config = dict(
    num_hidden_layers=8,
    hidden_size=512,
    num_attention_heads=4,
    num_key_value_heads=4,
    head_dim=64,
    intermediate_size=2048,
    vocab_size=8192,
    hidden_act='squared_relu',
    norm='rmsnorm',
    norm_place='pre',
    norm_eps=1e-06,
    positions='rope',
    rope_theta=10000.0,
    rope_fraction=1.0,
    qk_norm=True,
    attn_scale=0.183,
    bias='none',
    tie_word_embeddings=False,
    parallel_block=False,
    extras=['capped logits'],
    init='trunc',
    init_std_qkv=0.0275,
    init_std_o=0.0,
    init_std_up=0.0275,
    init_std_down=0.0,
    optimizer='soap_variant',
    learning_rate=0.00326,
    beta1=0.95,
    beta2=0.99,
    weight_decay=0.17,
    lr_head=0.00714,
    warmup_steps=56,
    schedule='wsd',
    decay_fraction=0.623,
    decay_shape='linear',
    final_lr_fraction=0.05,
    batch_tokens=131072,
    max_seq_len=1024,
    doc_mask=True,
    train_tokens=398600000,
    max_steps=3042,
    dataset='wikipedia_en',
)
Each number is 128 + 32 x the weight over the matrix's rms, rounded and kept within 0 to 255. Layers, rows and columns count from 0.

# layer 3 MLP down (transposed), 2048x512, rms 0.0897, rows 776-788, columns 0-127
[[112 144  82 141 221 173 126 141 170 161  99 144 137 106 109 124 125 235 167 141 170 111 115  74 169 110  84 159 141 133  50 140 147 116 114 114 129 147 124 134 107 139  89  86 115 129 127 143 154 120 152 166  67 135 167 155 140 109  60 126 120 146  92 138  96 158 166 118 141 113 141 102 148 108 132  97 148 146 105 135 196 118  98  77 171 117  90  82 111 131 129 138 158 119 140 132 111 157 149  82 130 161 130 152 163 103 210 142 193  81 109 161 128 121 134 105 144 158 100 164 157 143 120 120 127 108 128 114]
 [112 143 154 223 126  83 161 119 101 128 102 119 106 141 129 208 132 180 175 130 133 154  85 111 147 128  85 123  83  73 101 146 101 116 119  94 132 114 120  66 172 109 131  77  84 124 123 134 108 141 150  85 122 129  87 163 161 191 175 136 169 102 140 104  51  95 154 115 153 149 133 165 154  66  91  71  98 117 145 111 123 102 139  99 110 107 100 147 169  83 168 168 123 150 129 139 112 172 107  80 100 160 124 129 130 143  85 157  65 155 134 194  83  97 118 172 109 125 100  99  37  93  85 105 119 106  97 116]
 [115 174  91 134 109 161 126 160  81 152 119 155 171 180  88 101 140 142  98 121  87 142  85 145  57 112 152 167 106 184 128 151 124 128 152 151 170 105 154  70 109 115 188 140  78 119 116 133  69 119  89 119 156 132 153 103 156 137 108 127 148 160 176 141 108 204  70 118 156 150 130 121  84 154 100 118  79 113 125 148 152 143 112  79 138 121 143 156 102  86  83 161 114 104  69 120 185 165 153  98  98 142 148 112 150 127 139 115 151 141 136 136 131 167 174 119 171 177 190 167 132  96 118  80 109 161 130  93]
 [137  96  84 156 145  83 158 136 170 125  98 118 112 111 142 140 148 149 135 123 136 148 175  85 133  87 137 105 172 138 104 130  88 138 111 142 166 109 102 175 123 148 130 142 211 134 112  97 171 161 112 115 151 103  86 140 139 148 158 128 148 129 202 172  81  88  95 143  97 124 107 179 201 123  56 163 100 137 114 133 123 114 116 164 146 137 120 149  42 139 135 129 214 139 202 123 159 120 136 116 148 130 144  98 141  97  99 107 144 186 113  95 136 102  91 143  94 118  61 180 111 142  81  86 169 175 147  76]
 [157  73 125 165 104 181  97 101  98  87 155 183 137 197 162 106  91 122 142 100 136 107 168 120 123 129 148 110 108 109 159 136 182  78 143 128 140 133 162 109 210  75 101 156  96 137 114 106 114 137 161 115 173 170  95 178 124 178 140 169 134 174 120 112 104 124  85 147 114 108 153 130 163 102 112 151 130  39 111  73 131 156 131 122 179  88 110 105 109 143 141 143 107 141 186 119 138 164 106 133 132 183 163 101  99 106  99 159 145  91 129 144 200 159 158 181  79 139 118 129 153  48 118 170 107 123 120 142]
 [123  76 147 148 118 113 116  98 136 166 105 127 139 110 125 131 131 148 105 128  98 106 165 145 148 104 118 144 146 100 126 159 134 129 126 133 116 107 119 103 121  79 149 124 158 115 108 129  98 143 147  98 131 157 160 119 153 118 106 110 114 124 131 149  92 135 141 131 108 147 113 127 114  95 104 100 105 116 131 123 124 138  90 155 115 107 101  96 150 129 102 203 142 124 152 167 101 103 165 112  91 164 133 144 117  76 115 122 109 151 142 166 128 127 136 117 110 179 117 184 130  75 147 108 182 115  92 108]
 [157 196 103 152  80 180 132 133 150 167 121 122 145 124 137  86 119 173  95 113 117 136 127 145  76 154 126 132  35 134 121 197 139 155 139 162 125 146 158  96 147 157 148 117  77 177 120 143 142 115 155 113 116 107 124 115 125 152 120 155 170 163 174 136 115  61 147 121 178  96 127 159 176  80 114  76 130  71 141  76 145  83  55 133 158 114 115 144 130 125 112 141 105 153 109  56 137 131 116 100 164 105 155 145 102 115 125 128 126 114 137  79  80 135 158 156 125 102 122 172 113  63 126 147 150  77 154 133]
 [134 127 164  88 149 179 144 201 106 174 155 153 135 152 143  80 141 120 106  75 168 102 161 114 142  96 122 112 144 166 120  61 108 180  97 166 145 102 166 156 134 156  85 151 162  96 158 110  92 109 124 114 149 114 140 132  78  85 130 119 160  89 122 107  61 131 128 135 160 162 183 115 132 135  97 131 172  92  37 163 166  90  72 177 155 138 158 137 148 106 157 110 127 203 160  32 126 101 152  71  97 186 139  95 135 190 133 155 154 120 107 106 163 107 156  52 135  94  91 123 109  95 163  84 174 106 141  83]
 [144 126  98 182 115 163 164 119 175 140 154 100 154 115 167  93 128 112 109 151 162 124  83 172 122  95  99  78 188  94 138  81  86 117 192 144 120 161 156 119  92 105 101 188 168 109 139 118 111 160 102 126 116 168 148 128 111 155 129 152 110 186 131 129  34  55 126 143  62 119 173 124  84 109  86 186 167 167 145  80 141 152 120  79 134  82 171 124 152 141 107 203  93 140  84  91 117 142 149  39 107 128 165 129  95 148  98 101 136 160 107 119 128  97 105 142 148 171 167 165 176  99 163 142 134 162 123 108]
 [ 98 154 148  77 101  77 118 136 197 162 120 134 118 156  57 181 124 147 112 124 111 152 143 124  83 115 130 121 146 121  94 124 125 113 187 112 192 141 151  96 132 145 175 136  95 136 158 188  58  95 154 116 151 139 109 149 169 139 144  74 185 114 154 104 111  91 111  48 152   6 231 158 117 144  75 139 201 110  90  96  82 100 125 205 124  90 135 179 125 156 124 167 148 153 111  78 102 163  95 166 172 167 138 185 141 132 152  94 136 114 132 146 172 137 144  74 182 171 136 146 128 135 144 171 127 109  84 103]
 [107 143  91  96  93 108 109 145 195 156  76 144 108 106 153 150 143 121 130 130 112  99 145 113  99 133 118 129 107 134  86 121 159 103 120 151 101 118 115  81 122 151 123  77 151 144  71 133 161 147 148 128 145 145 162  90  88 103 156 138 113 159 139 124 117 119 146 131  91 150 116 143 107 136 125 126 124 131 106  84 177 115  45  88 151 138 117 148 122 118 107 101 141 140  91 103 115 130 104  89 195 123 141 102 113  96 107 121  84 157 156 161 118 201 100 147  97 167 122  97  99 189 147 114 108 107  96 205]
 [ 89  58 127 115 160 145  89 115 138 106 189 188 132 143 148 168 100  97 109 165 160 170 100 175 107  89 133 105 247 164 145 105 110 166 149 111 168 161 171 130 115 115 149 181  92  78 132  89 176 125 101 119  97 192 123 140 170 110 144 181 158 137  77 172  71 149 139  90 132  93 134 179 121  66 136 145 132 165 163  62  88 174 144 151 189 100 143 105 103 107 112 159 127 156 148  92 139  59 221 114 147 118 139 118 119  81 198 112 108 137  46 131 157 158  79 146 114 168  75 151  89 175 204 105  83 115 158 190]
 [ 97 129  99 109 153 153 184 116 146 175 107 117 100 109 149 174 104 173 147 156 123 156 127 179 119 170 160 115 120  92 146 153 190  97 146  95  29 111 167 136 194 139 126  87 157 135 128 159 154 165 132 145 102  98 151 150 108 152 142 165 124 151 156  66 140 132  92 108  91 137 131  84 120 188  78 109  80 157 117 123 166 121 131 114 139 173  82 119 130 159  85  59 146 128 160 100 129 105 102 152 105 187 172 142 141 128 117 150 122 158 163 166 134 144 155  22 176 107 138 181 127 114 130 147 109  71 147  93]]
# layer 3 MLP up, 2048x512, rms 0.0989, rows 777-788, columns 0-127
[[ 84 127 111 133 143 111 121 102 167  79 135 112 102  98 146 118  85 173 145 155 130 142 118 168 136 140 163 138 239 137  91  92 138 116 156 126 149 143 101 158 114  31 144 118 139 140 123 106  98  69 192 122 145  94 144 113  81  80  51  72 110 118 141 102 154 127 159 146 175 150 146 129 118  99 116  87 206 127 109 165  99 102 136 151 128 117 103  81 127  61 135 192 169 120 109 147 119  80 133 181  91  85  86 187 172 132 225 114 120 130 172 145 149  94 117  55  76 182  67 143  93 169 119 126 201 146 103 110]
 [101 164  74 141 106 143 169 136  76 143  84 102 123 114  97 174 161  87 143  99 116 121 166 114 134 102 105  79 137  87 188 146 156 126 112  96 166 104 191 146 152 135 195  77 144 106 177 131  84  87 105 150 158 105 100  96 124 121 131 103 171 141 107 152 136 108  64 135 108 123 136 158 112 131 111 132 182 170  96 129 132 168 155 126 142 142  87 111 142 141 165 159 130 137 112 108 109 178 113 132 149 111  95 161  83 140  68 101 115  76 131 121 140 148 133 136 152 118 125 140  94  94  84 121  61 102 106  91]
 [125 128  85 156 150 141 106 193  89  87 117  96  71 133 102 108 123 166 167 129 126 161 112 128 140 112 125  75 114 175 124 149 159 130 120  72 148 145 117 166 135 131 152 193 168 107 142 113 120 135 149 131 130 130 120 161 123 170 132 124  99 139 158 134 180  91 148 128 109 149 107 130 161 155 115 130 136  79 120 200 161  55 130 153 138  95 115 187 115 140 155 205 161 156 139 132 147  86 114 132 174 118  76  67 209 118 134 138 126 151 138 104 101 109  72 143 145 159  67  79 156 158 104 103 159 172 107 104]
 [151  90 161 180  80 109 118  89 138  75 106 178 150 114 124 106 102 186 186 187 139 133 109 128 122 187 122 106 123 126 144  48 116  70  68 185 140 117 174 135 219 127 134  94 158  80  64 154 196  67 126 116 120 132 120 129 122  81 148 153 155 169 112 113 207 114 106 139 164 121  68 167 210  88  78  87 128  76 126 106 119 133  46 114 163 120 118 124 158 105 123 101 133 135 136 134 110 134 197 145 160 131 172  82  73 184 122 101 142 107 129 157 143 163 116 168  76 168 116 120 120  93 122 114 149 108 127  64]
 [145 101  84  87 129 141 150  74 136 166 156 118 107 121 137 112  93 140  93 148  84 174 122 130 112 155 136  73  61 146 124 128 127 158 173  85 142 130 138 122 165  89 127  96 112 131 132  94 138 127 111 168  74 127 149 112 168 202 106 114 154 143 145 157 157 112 123 126 145 107 157 172 146 159 101 134 145 198 123 180 120 136 148  92 171 129 134 168 131 137 117 135 117 187 129 158 109 128 140 119 131 148 133 144  98 173 136 132 132 145 110 165 117 140 125 187 150 133 121 123 126 126 127 115 116 110  73 165]
 [ 55 165 200  96  83 132  86 104  71 158 155  96  96 103 134 138 111 182 187 137  39  42 124 151 111 123  99 136  84 114 168  88 127  44 150  63 134 125  89 120 117 137 127 146  96  86 128 140 153 135 146 117 146 127 152 173 111 132 150 171 160 178 111 111 178  97 125 113  67 134 128 146  90 188  86 129 131  92 195 160 131 167  52  93 176 152 158  94 104 137 172 128 159 203 144 145 127 129  92 140  82 148 138 132 126 101 171 111 114  98 124  48 175 151  71 113 103  86 106 103  92 129 162 150 165 188  90 135]
 [139 147 141 108 150 109 170 150 175 149 181 166 166 119 175 117 103 132 222  92 135  69 156 114 121 137 147 111 128 110 110 126  51 160 112 112  97 138 107 137 153  91  93 141  46 122 128 176 134 168  86 102  95  76 116 151  75  83 156 105 132 138 126 168 157 111 146 107 139 192 170 140 165 136 139 125 150 127  94 145 118 117 111 143 118 147 140  76 191 117 102 127 134 119 108  83  94 161 167 133 126 168  81 138 103 179 154 164 159  93  93  54 117 154  51 134 128 143 105  40  79 168 165  96  75 148 148 111]
 [146 145 140 139 134 154 158 127 137 177 147 168 149 180 145  98 160 156 127 211 151  78  88 180 145 172 136  95 141 129 158  86 114 178 165 123 167 145 131 131 112 154  46  95 172 136 124 147 150 166 141  84 119 120 145 121 123 157 157 129 119 165 131 164 116 131 148  95  74 119 127 121 145 179 120 126 147 206 134  73 182 148 108 176 155 151 123 110  39 152 150 152 142  91 176 139 130 118  75 154 119  70 125 147  99  74 128 114 112 128 143 122 150 137 137 120 136 136 101 126 161 102 116 158 127 155 122 109]
 [116 153  94 103 136 113 101 113 156  90 124 144 126  86  96 149 160 127 116  82 182 164 123 151 157 114  85 138 165 126 137  77 131  79  72 122 128 179 181  82 127 100 180 184 142 162 181 109  61 166 132 122 138  94 147 138 150 143 156 131 141 150 164 131 126 130 101 117 173 101 152 134 157 101 154  89 122 137 120 133 129 185 104 152 104 154 191 144 162 116  94 133 141 120 141  86 122  96 156 136 153 169 129  81 201  99 171 104  76 114 206 164 145 126 172 144  70 113 130 107 141  99 135 116 150 153 125 120]
 [122 119  90  88 128 139 127 100 141  97 126  92 113 151 121 143  74 102 135 145 145 115 156 112 119 150 130 143 179 160 143 124 132 153 119 100 108 175 137 230 116 117 176 155  80 171 148 176 123  97 113 134 162 120 180  80  92 134 142 127 177 207 103 147 107 134 107 185 156 136 148 123 125 128 116 127 123 175  97  88  96 121 142 140 134  60 167 141 119  93 155 108  81 132 125 100 134 122  90 131  95 137 129 128 124  55 139  84 111 129  91 137 108 144  78 168 174 123 199 151 141 157 156 104 143 134 108 128]
 [ 66 102 101  59 170 127  95 161 167  71 159  80 153 157  82 145  57 143 127 160 181 127 109 130 152 185 218  77 149 133 104 118 143 102 173  14 133 111 143 158 149 150 135 162 160 168 195 138  96 110 108 145 173  71 116 104 126 119  77 118  86 112 158 100 155 198 120  98 136  89 205 131 140 128 125 127 194 196 125 206  88  50 110 204 129 123 138 176 112 184 186 169  96 120 155  94 162  74 149 165 126 134 154  47 148 102 228  81 141 123  59 104  90 184 100 166 177 198 147 154  99 218 127 190  94 185 167 115]
 [125 120 101 176 192 152 150 124 165 195  70 105 170 166 110 180 120 170 154 153 160 191  83 179 112 181 168  69 152 111 119 141 133  54  91 142  68 116 166 152 177 178 136  98 145  95  90 149 104 139 170 144 118 127 102 146 156 183 123 143 137 183 131 112 142 125  93 172 146 175 117 120 112 150 127 104 153 190 200  62  94 151  86 124 146 146 150  81 139 123  68 142 165 135 112 144 149 109  63 163  83 122 137 125 147  99 135 132 119 196 122  81 176 169 142  76 172 143 118 137  91 110 131 163  87  93 118 127]]